Each number is 500 + 50 x the weight over its row's rms, rounded and kept within 0 to 999. Layers, rows and columns count from 0. Numbers have three digits each. The size before them is the row's rms in percent of the matrix's.

# up: layer 3 MLP up, 896x256, rms 0.0359, rows 784-883, columns 128-191
# down: layer 3 MLP down (transposed), 896x256, rms 0.0211, rows 784-883, columns 128-191
up784 084:582499532470554481547485513459490561596562476463517520468487433492557449496500443532525549572478469398498514522502509475499473433595499407474570583507502463505533497585478467550559483400468506
down784 074:495489388550498425518482445494480490482443465496455607581606548518500546562436495587542404457460555561465441489457519544477494491502481524516469484465508592469541503391476575459424509566517475
up785 112:426538526578504415611516442476544499537430489509426477573505449524501530471513518496584447575546540533495538494433460540655474509442534459541466523481493495451518462487466521509534549462475485
down785 106:505425430422521513512514559540504439463544565424564523517564535566520512467510504451495503569474549476622405493536506407341510538560460486570456479508425458536438525560489481464500586519484481
up786 069:326511541475467524506506434509459535408504459421407517572512503483461497503513543459599519453480562451576483475498590545575501475552537434531468478456505529401566576562479525419531497451510503
down786 064:628457428449542471438507510488475481524488538595475512498551571548519454499441442450375571464585492542476467504546512503432513485462473550461402499535497515550494306491491497523438563478465464
up787 111:553512553541400424568521434478547539521469476408415523453445432516519462481506492534502533448494537377532541509430577514479418484523466414383516455446536498557496564441480501493509503582497503
down787 103:459442526528510532483503538520498522430638535572549530568468471480465565548482552493564449456537469525531507518504466485346562525425390437608519507546338405484431552559594456553532509515533454
up788 061:487460555544479537528471454435572458551573538514499486489447551456374498440480551397443477449431497493500584541542531532476516518465491465473524418551392456589542449367472533577464427424527510
down788 061:456468437494544493492499530505383508522460488541475526438560485493539445496592407561470548545532512462512410484560517400513540505474498520556503515484474459425484529561586452442447627502501537
up789 112:402461583437529545503475498507538416456544420542404479571509486502468476459464499506559432549462488472505539400403455584512414459486509522522438595467458484508644470586561460550541511481488567
down789 107:539518396538467570566538473428404526490421463473570503469428501459580456503505482488436459557551484490498424568542458556486555486548481490472464408552395545505440500472491491514477407567531458
up790 118:372432509497533463476460425483449428539565554453588534554473425541484471550564546539513443487482517412488541602464548483526468534508448455566488314448527455441508405617448539504496561448503554
down790 126:531498456519485401579502526455527539478503509471511556518517457459553477430370512483577514577586485550481460384533405456498503514489635482373489514528464468529406512430525479497405493493511549
up791 096:467445466438469509495503377525463539501547507463533535679433456633427528554529638551502596530449549495535550492570554477588463594622475560465448460510564528517449568582448476478531594554513519
down791 095:522513468489514519591489554515514478450500532455505460463569516385528533397477373505532422452466580512479463535562496478487544446423455498529481504469405524451600383461504442422537476498446523
up792 080:526466562474505543623431475558564605479520490452482514454494413506465523436421459534458472523392502474551481498557631579537464503558467526508421427457471472460534500385459522512559554459454486
down792 072:480498340477482498488484506470403417502480488563520484537467567464514480460529502425534442566494494435520519408430463486541456459474473407547513491492570556560424491481534461526452408527481430
up793 132:466452543507466457520577540604561511555512533431569514484503528550459594525574523488496484489459390557551598558493601471462480465446600532547430503434533504513487444510433674467562575508460465
down793 133:492419489480515477450473358524472438494505543539455520527496486491524544493444510484484568534526505576589511513527474451496550498487502514495464483488499523546559478526544500504455581356627572
up794 113:462544577464506486531515482584554560534487447486488482591477526491526543494504527495508482415465454470506546444459498484632453493489569427452528557503541499506531517511406546541547471381506489
down794 117:538483431507462555426452573521395448530541559522576545479553512501502391502511465487555506596449535521526470522533536524464534519512507473501493442531484480499476447513518511497412522491510511
up795 059:530562516424524538427405443570492504544478450501497521506582591485587442464532606586458558641552475467494553502443459496544494528506497496476518422609527443572533504486415520530584511506540558
down795 061:470507464533508532511636493528596562482493537491493480500511386459381569510425469506541466394560481480504459473550535514505561484506495451558492539393557544466501574513542460488403505452410485
up796 108:466426460554563520564475537397496608614547651489502540494479562521456477495571515445564476521477543441398547539525483537517481508439450428578537518495458434492488523579541491517473509499555420
down796 111:489532581530521526507565417560551480414428471452471515614612570464468474500451403486466465446478418507552509507439491478412482472484556555500453467526536449498503445462506449474495600507488554
up797 085:463439563369501541459476464508501509504541437509488520555514484486447466520462521499404521375513545470497432472505537550445531547545494451519494561587532461471596404499585431562517442466517579
down797 086:516490415508537446498509573532552507445464492501529451513556558453459521523531486473578475609524507569480569577523536501506523458481485518487499529450439504503514549451458551462521485512506466
up798 136:467505521496466521432454497606569483470554582469481481462540455512450453431507562463468522588478426418528491552427458417473388504492499470503515494489434499540505468475532471636612537500520543
down798 149:481440534511495526464539560527480540452512507518474397509434463426528549463491467518531519494455480414474426443463539440444460431507428435450484489473416405474515566548575398548542490435541468
up799 096:508527371429474445512563531550540508448542443426559517483379507591470408559485503524532454565473529498562566593402511483497473486489600533546498522446503449525600486573542492500456481409510527
down799 100:485517597555399535553523463484466436525412504537495467509526492478492521627502528607548487549518551502529453392514459492508543525483498448423542444545476498458431447450495493502448481394466528
up800 061:423610535433518474460494483561545522552517462541542509451438463450539447429460453399534507514560437485560538530418514464470524514592469404590505462452646476592497494534535479497453542430531491
down800 056:460426486616561517553529511396373412484447533500480481496533448583415473574585496487471494478405514510576515487545483540558482570481540465484518539558455507387488437468501491504465517506506578
up801 068:392462485466469526381431485522550442500502454500495438532525533579513544429425405578478530563398519536513488577478565536405471468515452529474538413488530633552448524543453405466454469523456489
down801 058:515535493471542524551543486517513482546495501517555543468558407385489437534605533479509534491546445502493541485517448470459550518477487435481420553445432478471607552488606524473449503499529533
up802 117:532493574541443466454479583528543459424444552485520514529605502454496500486512503491439428552479459523510521508547548437469406468420511499459506442525445522527516490547508486515644497486487432
down802 109:606444451476543525403500467547441454478470500467499545488488492467499600463479462496551497469507613415421480358462500485595469486512440462567465511470488452525430492475513512531445482429535556
up803 064:483455523486468492475466531407574518399490539527502503524525483468465552525513542546537487402463488555512534537487489555448476506438512444532486426414519597565503566614433506467544467467449438
down803 061:563508457543549530576464451536362449502551517452519509492396564506602410503554434467469530553474504611489439479509471507450528476531422494481517502592541494429540541485543478495475515599467531
up804 100:525476530564573440545532484459538413511501461517444510601462476496493500576505556481559558447477376495541445468459526590491514543536420424482458466504492481549520398476471509535461489411512578
down804 103:514447509486532538516492444540448557553441534483545539474506459531515484459441499503435508535475645551522413555522531502498509467537515538511544518543505545369436533509424453541483479524462493
up805 115:651513491567444559445475545424465496544602478541459443516483544590461471486589575530557512504511535484479493481453534458373467471471481445487475394521454536530533442609476524513438535455461471
down805 126:411542523477496446467414527558437603471458559497552524534536432440498482523448511486490451467502510560694464581580512560555527553512524509477472589533553525585559551486505488452518490542601482
up806 070:392424485453485539506547534439436427499480456451421564547519508509484423558441473462546462549506563399431482508606484483577475496511432439394474434567536463475531525430475513489513427540567644
down806 065:496505475530539502485486500469617517526491520492652496468492571526504570438548538490525466439624493489506486480412514490455491513452553566609501523440591526491425455574469423595510528434443460
up807 106:507551538510572491486551507445545480585584482482581438474487510533432446480503541457415513538533502619578507584494526487480489522460479460540479450560481614487415549565411488504468431519489488
down807 119:521465591565480553549516482524504551413453568512424539613469430477579495519449453435481534447535485379487511407453544505474485516440476589446502489423478451475614532452590478458545575383517466
up808 055:414490537536493452461463511579464476517592462479488574602541497483441400523435554516560490502601473390589446505500477460450480468534504535464522582502598507433572479579536538556465534519516581
down808 051:559487473394510604562570470402562463516402590529490467424498529498528575464552514431519441487515461554463534439463542562587517529538523545558458408467467570548475511427528498458503507484525404
up809 097:544496506508463569539503393515444492469599519472541609500423454418448508451475474580438574488498477527527613502546534505496476527463506470502571493415484510451478532564539500513420461533604442
down809 094:477523499468551452468459483549517584477402534512521479584618490512587516570509538442540411446445517444448392471535492482519567423454449478503460484498514462545500533517584418507611535452439544
up810 093:547498507413467596522503526585489519451483455515565582463534564447472434420466557541503604516407533553488562543460523495525449511456474450468448459565461508481548533489508476485496462486538537
down810 105:425460483563475381520492507437523538515505514423500416487494464524542553538504517471438384514549552445561409474502471516542471544456479482536465500434612495507461477477526545585520547482510505
up811 118:448444530430496587418536441482577554451615439512519493487497477529507555504444516488438465420480467523527529503523566513526443433555499578516411450510522525509514575471440559494646515463633565
down811 136:464490527429536440534510556529478409529450474555474467541547475494463489500509499537545540572408443483469477489498414480576538473465493480452526454542457455489499480489577485543447515505341546
up812 075:471512493488493421512426568617493484498471476520457494600499392506453490476518481566490582437507503434576537526456532425456512550438506526482523452457533486482608497539491481493519533512519601
down812 067:489505532460400567548472459360482480455464496572521483503524528512504511509511478420513428459475428679458449508571463546541481480523604547581465547479508495459404495506566448534476407467460440
up813 055:453497449511429512463502455525461510475561472436434544496523464484497382586529524523597455472463504463541546423471564354528491445523465475501551466534493514522517562618440447524484578472489484
down813 050:534478510444539524522504538452444488534468525624540448517376510426530582534536555512491460492554473517498441502535527513493479503461496529590510520477554486481517449431487575456513484477501447
up814 058:419479473540480509486483429519445486531658452417465592499530380454411392480501562568571509484542461460602588491602537473497489495509491401474543501571591494454538595646435409564498548484557471
down814 051:522476530534448487538577565445554494503339565566584425499423550490571516505523444518474444539516453561462456624444455524444454528489535449588468516422515511507442390459534503428509547540526482
up815 116:468499474461463522591453531452493539563482494565500575506476572516438467443445451467541420502548599463487523543534450588559525572543472503570527530532539446483440619453441521469476398495483534
down815 126:522501536552534483377566470571539443534555496488540492575539551477470503539501509432413538504462453501504498360430467466533536466455563494493462561426494558439479499504520513522549580497561488
up816 075:435465494501487542406505449462511453507665454469505496532490582449478477425528519507572491494505549427555579466471607545527503484502514402573529477460443473559511562553462413501548525516518558
down816 061:514548520489452463531498518493506423481388512520539490534450422557459475530584483492389558494459428561451415499524484449475585456547538544463474486502515493545420378450463476443532448502474444
up817 136:409482526497527524505595506521553525494583597496455448528551462552454520498566574516524435532508521394598551524479560477485303475475482488545525441454469413528504495475457622588590555469547491
down817 151:515449373417515410547533556480531447442520501556530388454425406466531524425522470591615555513522433564458409477458474399508490537514443534541566528494416504448582499591577473546466550435525518
up818 094:496446574445467587492527472429537523490455518497445469515505518527476530562504493507567439544518450520505544560604419531536481524556458450511561539474480499559442501559501549551548522496517503
down818 092:508554451422621480435457482469464533512545512450504553526520406484533516554611441521486515440532582485434470471457420550474514485542504509585422482580588556396517524455493520527414548492436562
up819 121:578569544460485540489549561485469564510596455476537526528514451541444415446502609555447457390503535469571580499510467473504515481529585462457430458521542518542517554459485489528509535469502535
down819 117:492510400455465403432585459510502543536522484457455478533532408492526555485514483498456534480506537563618491459509569551482554458469458520585498403542466541471532477562556401441571426438473487
up820 099:523497448485495502562583464497527477429576457535499527570452519538386444441537510445527469538451530578512473504558585546511482441523493479470536492478545403452529596465555530567520401521554543
down820 094:497556510481522464535512498533539472535437484500463516489533495533583525603538456484499521448586536421535517560451453537494487549480450498573534580506419488553433344604500502470508585494495458
up821 096:533418528435522474467488568536528549563497504525545526496477557532485425515553577602488517406455501495576546485597445444454519448527496497612447477532555452549546526471497455555534504549580463
down821 082:458566434538369536477494603499513494528472427426510535466601444538521521488521457507590492499482540466539415460449596526497479521414485463453393439450514444470524542598561516471439444496490538
up822 087:440486541477501525481552403459532475494437549472388473491504508530473453513528597489536385471482498551491493460586504504491525462453456454480507538412527434521458502516515415512404471478636525
down822 080:510483422546518529477437505475438495463615481506493492516544508489446535511477435519453520529532559496477439556467563504502457534584565531519503454518474485495545577503525480467582503507485518
up823 100:524548515534592495430480457540591502535581483362509476578508524481503515510484477489580482495476489579512484500406575486481400568503483533454483508426573567481515445639486473488470541459485554
down823 094:487460436490490502506470523487442426514457617605540480525643492410560500508489529458500457526517525445479547417605539521463504412512544524540388477500458560491477482467482554442556527505478453
up824 085:494515483497506490477450483607491521509571534468504487580375459552436520569529541517481602478550439432474553460484441411563550526593352578545531412491431434522514561582495536461585510405455525
down824 072:506425487434430505415519541404533573506428404492523498557613661427501371477455527472527464549506532506410481463579474511498410510378565501506496538586558497562506529463591498567401603468468496
up825 062:551481570442516489533501509459520620496474427487607523507441560469571519549555423410495555490517423564520532500583503472469426533511560463572452522434549400440479521475492506487432492468519497
down825 064:411449458533468486451474474573394447478483550446415563501553406400397513501502522573503456454493538456487475457517472487503600502421500477489493497530450580500509440497505473494506526441448554
up826 057:462426473506553370517498482521459438459615573460479597528577490486421486436513555535534546551453570467579521518424508421504467447483465538557504455471558511500569599572466503454565454426464561
down826 056:494526448501481601537525474415564507525454505433514538416486491480522527492572451505471510442544501488481506528515521494478535465486573408461479464482494509516402355455598502524486420555530518
up827 108:444523581473515494463508501501555503517457545443432589458487531525497487566340474534551462505477557371437562511530443535444462489475480512517470473518483499529434475410430525445448551458482503
down827 112:489451448528477452530510527530494459482599377562529563582588433475460645484514517480572609442558403477583500520489551447421561528540596476487538515536426475575462473506543487483534455531488484
up828 133:559494567560476488496533445444490453517514481523406530537541583559436418447556456437541458487470525505468588488610458595431544420534496457537495481476582457437487566529374475534469426480506518
down828 138:478501531460505531524488485501541481453582489502502472566428535488527441572458525505548552457471544522471491497476476470515403500531424477486536446559521486534455500410552460567463510540507499
up829 102:476529522481473524540469420527486422495413545503446517610408404530542571520481519507471485477437481462537446579503575485523529525506459555581485373441585377452541535463457505472469507503490548
down829 105:523437571476518484500547526423442453454482498473564506391615537550474403481526434452493457463531497490454587435518477512521410476499587465552571520557443628672445476531490538469540487517534464
up830 092:416511496515629484438521493497476445444454504410371501601503477552452484516477415430562583494463569469410479517424494481533552497494473583455531552524473381518565521554500475456522561469481531
down830 086:529451529486402565551406465410475450516557458545531552482496532458511514501451518533463389488444471592517462505438524578453486516517503423533495410470510612504416448352554500460394503546482460
up831 120:518543540463479478472451472468536484494505524462499379506548479509560481540426604514478538508507415490422523513489622426438500442487509497493514371513441450494493499488509455572482547529499465
down831 133:408593495587546553510529467466476456454495511527475558536583507445467514562597391520555471529533546536411478498520452532606494484425482509504510463564542398506499458492513512506564461489584537
up832 134:435491493476466490519512508594576511523450547446566479512492471493446528452474470444486378470455400527527587436515508505495501494498573460525496467570512476608560462503529519483622455556524476
down832 140:433563539583512544377506542444528516508523527517549507514482504508428490461473539529545488464566468517463468492516513519465540459524564499455491496475488510572460484470498437391494553454453464
up833 107:525526519519588518586476391498479507586601420468560475525448368557471535604463511564490471589429556524512462535499456572458494530418497468508517534503522483502454505488517449616448463410503501
down833 112:459486467537529523444596543525478468462428542468480517490509506475554516550464550508466440517444522520419484494460508466548480415547503446495523586534494531555429533453465557371557433601440530
up834 063:545502560479521566489403542535575416529505439524459478445418578569490553565526453539517458602521535532541467501453481538502556496449496454473514430484460551542495400459541418515463389514499648
down834 058:495472367509524403496504441449441574516487513397476519564528446449567498440499605567471537497424510464496435484440584504582538489542491580517490438570520457516575574537518641485509564483427479
up835 082:527439503515488515571548407510492404540460463529506431566391474488466488485516456480561490386547428469557533469583582378488510504407446462467536468481520500456477451443435448582552490519558440
down835 081:568487468490533500409486548466495594528530486550529601494643540482505489494500564555469483551491590515472551503479427567577513509616525544511522493532571487532462472500551501493450483470492542
up836 119:562487511477470560427522532492532538516505593424389505514545489529513451484513470506499475509455468626505543515459479516452546470475491489550525513465455431511456427482420412511486515485521536
down836 115:525495506486487476475508526472400518530501474570442521490463525539478514534535528471536568432477443448548442358530450546472458480427427465579457410470481464458521401573524519475551473465481506
up837 119:443510510415545604524498426367504469485469543520502442488463422533509556565540492456551406454575448431518476550402469509540472526498481444504500457424627482560552450604560446588533513421554511
down837 116:569464486505546541453493479569442428485479465434518483479558595472454485442511456546470432605417520591463473548625490509473496412545497462507485522505542486433448560438493464450444517558525605
up838 112:427465485491520548503489482441506489433528559485456532598500489479494563547533478561513430572487525499553485548449591492504491595493441538447517455413584487544494484575530487595573452472520558
down838 099:465501540511573525452482466482514446519410533529484627428538555521529410518505550502469590490437478518461479509598462525450439516494546466515419530512450486442404518483477505470493463537426395
up839 089:435474563530499460569546539535518477489485494497464505433533527484511431399562573553457531536473584481525535485597502465547519471546450569501513517447507470510518458613364532529479504482503473
down839 084:517506442419451613422441446473504484461493420453454455550519473532549586529433458395556467427533480490508450469434425558504382487451509476564523482425558485477502444474633552520483415515445519
up840 074:473425532390461514508477509541446432459508492514542537487454527494497511480528450558547416506404523505473586537487510554504480430569468568563581476468582534495435559483574432366493581433547642
down840 069:520554419549532521507582495456667491527529454496496528463502497518490554464546544431512565418520493531514458514500542508520458531483471478468474491460462501460614479466459483601440436546472399
up841 140:409552508484442590478385479475457436518478546457567619501381453510524525544482532553571495469492519369451568557425481434521472547520477556512524483495535453487533481546543497536534502405577585
down841 138:470578529563466442559550453536492461466500539570552521511532527474517452509553506505524520516463560505522476593465426449483442485535498496508521544468534454604508550501487499571544575552523536
up842 087:484430471469494410505463509557573499506540500501494485493476486569429529513500584509519427539516474537602587516421538493383491390394512477457502522541517544565581417469509533526434400501591526
down842 093:521473518521488567528491439473446563475462572506493468463581489475583445487540462511419484545411488453425531536554513508579451551542509561540499433471498428437449574523548510479573559526501428
up843 104:425507433436440419532512497522505455489527529474551522530574476475493510512488468477582576534443511391517534512447523503542480430561528581485439540509359542452458475541496435440514533556516476
down843 104:513572484499499475545534533488478511523505503543506497428422558420528459434461513550515497464553487535536450430520503473480534434405444476548524444464512506602440442473485528509479442455535513
up844 106:556483412397587467477457538449536493385501414453569465540542491503520463411566556433550494544370412529587589451572547470514446416491520499553453440517420524557531604412520561515530593542560517
down844 115:462456568500427432498475488523486475572463534580464509519364394513508588572490477563483488490588485431426494607515527561510597524505458525529495453490634458373529443497440529498472362389523390
up845 082:375459411464476451542388577521469501514449449506497412447563470561525451568485413497563490552454508516499540447550521444443536562465488412450436493523451552472557524570573447527570489551540501
down845 083:609490529494560561438578542442492460543529473434502558600492506411561494514554601550556479452530499511523494558383464577525572483524464602546506433397452485597432490472526545460446533378451510
up846 110:524564458490494467485511486625499508529480574453504486456537498525518461497556574443455403494422379473602479556442570451461494517499526398477563441434482549458512434572485521555580531510468547
down846 107:515516472540540576514459443456465514465417559525484421547421510469614530478489390542569554479471512572519466444438435569571506501564464558502459406513513420498538593477517390474418503519485446
up847 050:587483431442521438477538434505559441499522542530572473518556619420467386475545507528421486498588407474500548530378565457483569418544526501606477456484588594584567397502483553543473530435572458
down847 046:390457553485444591549480519486460541536538501435527558505475386542548508591534462501539516541466512530502478522606462544469374467453487490383527547556383447501465596539539530453537366559448550
up848 083:526571468480525574524434391537468544455444592451508502451408503496480465471500553453532577539530521386530461568512461482453535512507523441559494482470510464534497441496464558519474641446521566
down848 079:521415485487540554544485545495537504547588506547488500535563549555471498433480488542523402502476484619528574429559589470540425449502472481380514492559535565508503528470503510544532460535417463
up849 113:429456546464461518562512533589542480416600540507579475468467462480477543551521510541451566487492410511566590545523546406505356399527493478566453516408392577550442578440468551536566507510487523
down849 121:556524499561544416490521502423514420506418470440481399470469532428441495462507429472522403526449458527484486518555460504484543554428452477496583505558555492426454416547549440516449497495467546
up850 129:499465518477512510530518553527517575503582519434556414508449535496548540460583489464444495587513388543410628518530534555574519487496517484510479451391462567576489531470494582428539558529493503
down850 137:448585520499521469586419450453482487557503459457484544446481509581512475525529532500566547460632528474588416481526430510457555593434466426516511569525497470425587505562416434532429454523596437
up851 107:408521518420496471536479534493460498527526520474556499480418412493576489552538488477428497522445406459483528486487493606500508483463455440485517431485463456529446600554468563468515408528521478
down851 131:505539536565539530493486486506590408527463483530393502551589547454362483465472514560492486489465540596591416522487473514597613537445487576593524541592563530458494426471505502577488486488475512
up852 079:530586532451528498449319522596492529487574460497479503502506495508509556528448492509489560574552475485567490532486494515398459458530563395562449560494547413541501424385479490519502459508506456
down852 079:411401428517422520532590476471434493531441539514556490511516469497536500493543551510532460436455502549468494453511574490613555512460429605505538524503506553492539496553506612481511512466554515
up853 082:560509520494481516487498481438574582523501479511426544541555532494458442448538601577486461391471450417491467483509513466415493444537515462539434493572508539533520471526392476545442488555543431
down853 078:463493489448466560527417451580427514462581515539471515456434473518539555503462416560567509600493483480472481573496585486512524515531518460526481480452463501490559538534570514457542463413506526
up854 095:442418528477464614511442521472500477450483499511581543507433444559502530512474513566499462482463493485443540472448487570400519516426450508562508551490521401509504459522493542494425551451549471
down854 092:507444442464479510552489463438502419414533413533472496515539483547532458489432441415414522442437507525547509486522544522509426430487558449457517512495458582519496558371525438491536460527542446
up855 104:474515546494493441552507500456528452500448492451459441561323517542499427511482431557509511448488502519458538565540559523493495491468489508487578472450477451532491493496520526540500539477494452
down855 102:519486507530500548499449420541467522472550448535511482408580481474550414512525651468499497569502511527453606490420489536465428477542441520410467457627514522539557492532486547425532501461497514
up856 102:494411599357559529481608478630587514431426534496468439535440406472493562478453501491480513492479486491512562474494513566568409532480530566486441464494509562462523497617449482490505547428478502
down856 098:478494421490524399552437558452449453503484477435532527514565634468449502478436516512513589515456616484589432463508452520537462539576431453580493454532538505579430410569604516423463530498437469
up857 075:514404524471631466528575498430453492505513522515474543528475435565518504514435544551509568513438441467501476461424444563419553484569465419507532499501571564447429607576498465445354561574548694
down857 068:437514549534485486411437490518484503503454461476475489477503584444518510517489543509486457469592600483505463518492538506541388541540576479588470585454421479437527445506513506580675394488413403
up858 063:609550562516519452484522548480555534507444446478472628543640466518491513454521483564438560515484522549525496525604504455467463530494486499534533521442524622503484504602472431496641481521515511
down858 065:487470507506563517370437410588456433475579545510510496445332438480567488516476504500512475501508549436504522455397456506465557531526497472484507522533490483524551510496521454531319482502544515
up859 096:419415471380603533427491532464471491523597553538529566526450468463489480507508526510525516501488571458531492481617474533623538570494522494504552515411494523503453589467443542457520433527560405
down859 110:524588524579409424447535489503550537525477542415460468455604498500530448442550495448462460509563491536513499513473565463446435455532509555496437403591483426466531459526483424485516450440459523
up860 122:489481506460523560560488507563559480516494492545447443484512429499526497439485493470503512473519536528464519539591426501461542521556515440576549464413479526583462518438494534511508474485610378
down860 109:480557429474456495497488427502453448492519505480463563539572443457528518580482520490517473507510424478446515419485538553463446509535430536443403580534555474452580520471650491485530537427460537
up861 138:488552545537516463519538507529601540506576574461498424517466526521477550494467549488585450475502452421478509499412501404601436557515527495469536519411603454554611471566519489565594541534545538
down861 138:465488613547498558513469450473495570512474535526562555503547510470511514459348459564480416492486476437482551433498578506473433509471468512498461544483464505538518554468428532506472508546517558
up862 103:462456558490556449475544461508591506539392511437444513465505381542536496516478509479474484507561466517413428549449568502550487448467539547425454405476534441456499466556537509607539487460517475
down862 110:455428492530497555526435611468496424481450500605608586470462515416508453539489481529526461559455551467553510508607423513483372523547463469510476549469492592545447459459473492499478481500539463
up863 091:518522582513591566655516478599428485501526612408526553475559530527490464499486613482438509495517481499520536562592458492484439448514416526477640513508527469532524538476556531532564601450556533
down863 087:466446378444468545427537477408484430477504470445447483530464522453549421440447423440534459468483547609402418504532521505513552563567515417548410496554545525496484541476508495476477535456472457
up864 098:445489451493426423458508458577502457530474521569527443561453495535490540493487546582516456619436552402595469461484563519477454553459452535584482617482514516431498408572470488495484386487508542
down864 087:516533526453608545553457478405465550451519443434487560454471496472421449462508482425558510409555458500507584535534516483531574541510518490408551520515514506560489614493499499514589504524415488
up865 084:435395522540532511473445521532498475515498525531609591491406465485567574539525580470481527429498582501480495475396496539467477543458487407447479421475441515579496534504502478475455470489595526
down865 079:454526441458494542476544519412457441549426475399412486550521526468496453414567492510519476424513428597582520501632524404537556499578501530537515541531523426391542456470531562449595486487395515
up866 085:508541464571564490478488562475523511440502478540469510481527524527422405482503524593444534504471533470555544558483434475487439481536454453531541472493534422473554562519493465433448491426578489
down866 080:515454450521503525518470463489502585570535475491571545440548477496650580429458462390561490467482443537495435475497563494526528594516507505404438523504514520475459513498484494571542440543454489
up867 083:425411463535455511501453443512530570503544502526503454575486519577432496534491440513465523527437641508510513475438504516629415479539439503429485503436520474488497533561529418525510547541484513
down867 085:528548551450496503564499483473473511498472533460497494504405513453474535438432568479542365494479414476447549538535458550474504503472495545601505493544437494564499473517544430448493486459511508
up868 105:539437498500513570491472479485524542555491473444455599496444521524440402455514537582501591499486570530464519511463367504476511612531467448487530466582462429440538635376465425513485465511543618
down868 115:472543490560460438480602499537556518560473555472473478428548487555539563630573521516390486465466447447504535514478564527485500387516599468565506441453554528578412435509549581539480527451456410
up869 055:570556537575563610486575461500582443574539439484506502491544500500398455549526473420593506489497470551511533523534470491482490434444504464517549449525441627481472511535528531528538500524486371
down869 061:428433487447530369467492494504404587485450601486419536546488521477572566528469509592434496561460518421530429583476529525482594496486489540457483502552528469515518491502503473418502491474480558
up870 096:460526480502584538600448477493523501461490504528511422478487504512426467522529450504490434498415399541452472553509502536531443513461467526504503549540497401450492456511502413470535451492548507
down870 092:561463476435459448480446493524418515530522515512386569520524461526570597443492549511510518499473609529484418458490495470498487526542556528499503453512523515439560532454511439420586559499468507
up871 050:471535452529543573481436534495511520500506438492435487477554554477452461538491443457431507478496432479503514520501466547525464477437528514589480652544497546495524486543499500561515564540493429
down871 049:481463549426509387436537481497469522523523520522481545575459540478595542545466511576530550509451499473431448483518540491516566567480447489426557415519520454496511498464494499480471419449517535
up872 104:511481482458647542477469526501480556452483580463417451531447525539457582560508562529520524535489498460475468503489509565537493444497474464541488464403498476519570548486515576494587437466450490
down872 109:458480542556501478478499490499545561451529457439503483496508439434500391391574511394427447477506533501550444537516530523516408437563498482468492546586558587506497481496482488495442474483433562
up873 060:401550588463492560441488488496543507539436466471509524450498586495515459493536533497487398392468525470539501485478619453551545496512475553548469590452546485476552477493438498521540522501529564
down873 061:515381435493511384522519476435389546470610501559414499541584541534482515531493488458479551559538497624532433473554468514433509476500560501457506370583460540509455540547564479444471495493481484
up874 071:469492487495460461464568446486437478483537576439539425441512466443521420433486480485471479456381443372506548490477530439528541510492483466456471499470640409522534488512501529510505537490491548
down874 065:489495498482576537543491577486501538483462495487419488536545487504478512561489553544616513556548567588525466523496511511429472496522517490508449438529502571533533540494499499489534424561481370
up875 096:438523499527546523494494489489494534546509404511501608534560490489464547595504571575594531423582512552539408526459442511556480549550537518405502573493391490550502462481500524507427563404505530
down875 091:504532491497556443552520470560537545539509499461512427540471476544528477541553506543544489583424542438415612533452530479457580450541498466547508502480541496571525542534541536483504436569469509
up876 098:482575480552585451564489416528537513498524492486452509552430477527445518496514552503523478419494448545482582563637479481486490526410440476500585445518520431493513604504487484572477552506601496
down876 092:453422432481459549406525499452489443477493464515555562513604554434666529449467437527438504565494510554535486531471522551463561533494557459571448586544439550499443482475471457465470561535432511
up877 062:525462525498451437485551499616500470524515513473416491566522451515563424506502430497505498508417368341586532566497478426506454508430542464470485493480540513492438475539503476455558523430425568
down877 056:472508442486518590575459507411447450564484510524557471468497544435523521519570549539509485496529603564481425557516444502504490494536511557561519603462422465483524554485506535549426463521495505
up878 110:480546542472579512463516475594562478481417533471549575511409456471425428545433591525483510518568481534529467515505605398488521526460572469638504489385484516584465460443419538456416627463555523
down878 108:409462492446503382594521462487505404446512470578441492536523489564545536517600542567540503559488466476525488533445459562449381456496497464464466491576524511471535484508544634487577402455529527
up879 122:420500532519446470521514509573478511467564614533460490481510448502481455376483465436439544494469519514554545487458558499512564513529590563459454457476476507530518486497462576469523449460432471
down879 115:480514531544576385539540457542528508504452508510421522504504515532488532494414476508508515586483468515477546634524475460461487520454495519498499525441577468379506491508497519553535556449504514
up880 130:541568490458494415476565592583563567499483471469515411472545516502383497506560586556563503502448437395515535566465498469537359564463543459459453531550538534520548502477420468513511581544530467
down880 125:528436540477549473602488513554434526562385538504391450531494536426483437535479574435425495437488531511537423412549524543474453563499478389445541531537483524503490518545592499485477514511495457
up881 105:474403559446476491488560489561552544504533449494455541527524582501501519539477480570561556488454481534477592489483508439597526452515499477502532514488435522539483422422490534524565444478500456
down881 102:465491454471506482524536557438376484498528489523609549552505475475475427466517504454473423501463503457499545429552459547479564514517485503482427520567566408521471523475524372533519504592503554
up882 111:482447494529436534465556453520535581484534655469473538493557519589585491397501469465512437468517474387592518508429546547417493458529491491536491475448559462565515468497482549450454587528591566
down882 117:558507505453528552426453461518468477562415455541481601429514529445522484550516487448458581484527443548440524442515519529578469516459476438502400485540470513507474522475455478517501423415458450
up883 088:425483487385483459504512538440451431493508506448478491604491487526484487477402526582559521538448577432437523601442504532505465525551441533551456446540458388435503547455536495562444504533595496
down883 089:509565503562461508505450476496609525537481509486530610424522494401501576496532537506481470435504420498539461469535472468475529581481627552509441519531506537630478382461394483429541410446450454